{"n_layer": 12, "d_model": 128, "n_head": 4, "n_kv_head": 4, "head_dim": 32, "d_mlp": 512, "vocab_size": 539, "activation": "swiglu", "norm": "rmsnorm", "norm_place": "pre", "norm_eps": 1e-06, "positions": "rope", "rope_base": 10000.0, "rope_fraction": 1.0, "qk_norm": false, "attn_scale": 0.177, "bias": "none", "tie_embeddings": false, "parallel_block": false, "init": "normal", "init_std_qkv": 0.101, "init_std_o": 0.0, "init_std_up": 0.101, "init_std_down": 0.0, "optimizer": "soap_variant", "lr": 0.00851, "lr_mult_qkv": 0.4, "beta1": 0.95, "beta2": 0.98, "lr_head": 0.00594, "grad_clip": 1.0, "warmup_steps": 200, "schedule": "wsd", "decay_fraction": 1.0, "decay_shape": "linear", "final_lr_fraction": 0.05, "batch_tokens": 32768, "seq_len": 256, "doc_mask": false, "z_loss": 1e-05, "train_tokens": 139600000, "steps": 4261, "dataset": "wikipedia_en"}
Each number is 128 + 24 x the weight over its row's rms, rounded and kept within 0 to 255. Layers, rows and columns count from 0. Numbers have three digits each. The size before them is the row's rms in percent of the matrix's.

# layer 3 attention query, 128x128, rms 0.113, rows 0-31, columns 32-63
071:119150113099166165126121139134155128073149106135130122140164140150112155123160151115134158133150
122:132131139125142154172151114167165122103136126108138140144087084129103129126117128136074148120154
088:115142097155128143116163115105133130147101159135136111145129078128121138180064139167179120112151
090:127118111085173191111111070149143145119160096145128138155123143118121134134102153159083145093127
095:112113179151141091113113170115091125100148113111151133123138177118134145159111133071122168152124
086:138126182120130150111138116153099112150125160119124148138118121106112108140092132169083136117119
081:128130113143138103134124114137109132157113131136085067122134158124134160143147099136178115122101
088:136109129151102142150094150094153113122140140154140143083155149069060136160067139113156131110133
098:102092091138152167113174144129143119105167149155132124130155137133095137136155128121112089122144
102:096098135140127114145129146107116118133126124112125120124194159124096156161129170126155068136100
099:157120179137111101141125098166115141134124081128154097115152158098128137127082121118105126107125
101:169140131157149115067112087146156143114105129090143105187101115117142112105108106140137161106100
095:121125148139072131073149123106151139126127174127090183153125144166150156123164110101140145142096
110:138101074103103098143118115130127120099085158154146142155125182097156116154105096126150122137124
111:092148148118140162163121148137121148187179139131123117156111120132135090100189148150129140136147
087:147131134132170123109152111165159146121108113105098158142161100092128149150099167110136154111141
109:134160148099128114157139118129142156106160131111128116131150113121104127125132140122107100153162
085:128127138144132128138112144099123116095160134161092125109093123134150123139173103161126098134151
102:107115146145157124155129123150129175094144149096108138117123104130126101146115184153155155138126
116:128151140122151168142168126117173120131119126173089169176145107122067108126121131144124147099145
104:123151122136138123174122113123159175126125116090124141101143123135100164093131126126125155107208
112:121108113177128095140122104114143128131159156108146092183113137148149143143098112128178127130136
105:094115136090141110117137151116121106097159107170171105098120112136111130116142139120126102116089
104:114123098142118112150162111171158160084130144155125180125147135106127112147111079177116127138171
110:138102122101117144136148111117082166137145118152131138142092166127152103114143125154107132130127
107:116102135149129154174144133172095119098142166147121108094130138094142166118102123109132156122095
106:152118159125132118113121144115127131069161084103110150134128124105103172153139128111143128075145
109:117144109170108114156102134130146139145087162111133140113097141107175091142136148114129134153152
102:141111132115116172142121163126101131102127119108119134115113130160095161091116157123147121105134
111:114112114118195104117157080154114126110138165098116098094116121070121116094125143115103139117114
105:158131143103124112125138145141171147073125148123122101157093134163130147128136081165103115105105
100:148111169140158110148138097161133145154116150086124102095156104164146155174168111096120148138124
# layer 3 attention key, 128x128, rms 0.118, rows 0-31, columns 32-63
086:119127142129124144089131150070123124159118121081131120119121141086156128141134133132137154145110
107:101155073095135138130129111145086123093088166183096134153124148146096159106125101106114137119151
094:183109172092097120095085161122149132117135113166144158125126104115100062118145125098103130117086
096:141163140119128159138154078169083099150170101110114122095101118138116141135092154127095114119112
095:114111117109146096086089148150150145130154080135183118133148146120137117137113142168160169084079
097:120093129106107118139116151113112132103124160146145113167118143184122171147145136138159127095200
097:180090121125098138094117145107156167106114121148158129099169110097133126160097146083124145105134
087:108106129124145130109112116104167118071117145127177090139102125107145093156152134116104073157070
103:130094123155097095138141110151143136135154133099129134109147159140125150128146125128141112114175
101:105125128122137124128096102126100101090130132136139126091109161142122086128161116103143150191100
099:134083139160119124098124125118125122112070122084149163135126123161134134100139163148121183088119
100:122105076105149112152174158112103101135119113080144156133165096112135118117129122103132123125158
090:153108102072101121112137130150119139109120128152174135135120140116087180138124140098121111119159
110:103128105134146153137155171098135125130147148133115141137113100122109118128147125135118191138160
096:094127093118124134160160086168158129098122162141155123135143093133117114136088127125133092123171
113:181114174134107144136131123111103126125080127142119119106140131092177126125080077139125135095106
085:126162159161126122093126165084112089154098106127116137065109127090151117130152176107104135158105
127:132093147153112110120133186121156158137103095115153164090109146090147123123107128139157125153118
114:095123143109137179121137118181137142147145179164146141177116147133121133086145140128120150163149
113:148120131113119114093087159125134134138160086089166115128156134105105092133110127084137122135092
091:203107134152098131146138142141159115098094157111109126098135151156165142115158130121143152122127
113:163137130124178109148123105129120151141147102124148114154144115166089139147096088116115107148107
103:107148156164154124126130134127132120123177151142074117118178124142088127163121163148124131114117
111:156091157126128101084142174076123111179140119083140128150132157114137145150145108133127141119102
095:111109168144132093113144148138123086121155112110135163141132144098134136146070149134133135177093
105:127125080109156099091108147129121151106107120161117060113092133125138087121134141123102130160097
108:113113117153113101150174149101070152090146121129127119125132180138145135176138105120123111140171
101:088150130120080162099128085094138151139105160131171148116130095098113131142129116125133133088113
104:137107151177156153116135158127129154111124158144147127116122147093193127099125122135152105133160
116:131112149079145158113093174120167117131126099148151079144135119103175084158141143149188172103130
103:141121142142120127121131126132119124171145120125164099116148176134107123165123130105146143126146
097:086172133110117145108095131117118072147126127125153102093110146152172128131152165130123096094121
# layer 3 attention value, 128x128, rms 0.123, rows 0-9, columns 32-63
129:131166144129110090121141158121152096086110131139107142125109169139142150129130150162152120167154
124:111125119149146154160131093101133117127141137142137130093153128059121100112136116153114102134132
119:109160106125096138105099087119077102103106124117142123127134167137122126134117139148090081048149
113:136168116106114167159098120100135098155111108141129167136155125128106147069132110137114129130116
114:103171130119088127105101153113119147111136100096124128095148112098161132130124168152171128129118
120:132136146102114131124170119113132129118137118085141140138145139144144092129103166122163127103122
122:177123127103130137134141128135152126113096117139123120106158105116113144117109092121105098117143
110:167127124131149116121088109097132117159144143136184121067176101103130107149147119084119140120141
118:155159082123128137113084143136179064162112133163126116129139086112154109139089158101133125156089
118:116138111148162142169142144162129133093103116135090121152185137139125117107145097094143168131108
# layer 3 attention output (transposed), 128x128, rms 0.23, rows 0-8, columns 32-63
121:105129125119170131123157152114058123119122086131136135121152136135086118120116119079107114085146
114:112142145158136144111127132118132124155109118191083099124137154119132109085153141198137118162104
112:124150096134176136152102137177157142108115146133159136148140140150141137151191173123109137158163
105:126138132140111126135138151181112153141125168115104107143105100109154057165171109097163133134168
114:168130123117139123157151124127094124142074148097154104099099116111136132083153079174104112117134
117:120120169164168160153161158087110127125135134124116105101052105140103107148135131087130097150111
113:155142153154107109139120101139143097137129143126097164127099117149071132116129176119116162136155
108:102084149136093121106106133106074123110143144093136123137132150136158131113143139142120147150141
114:152153196087107159099115099145135116143160118178095133099135140148108132123168083119113110134126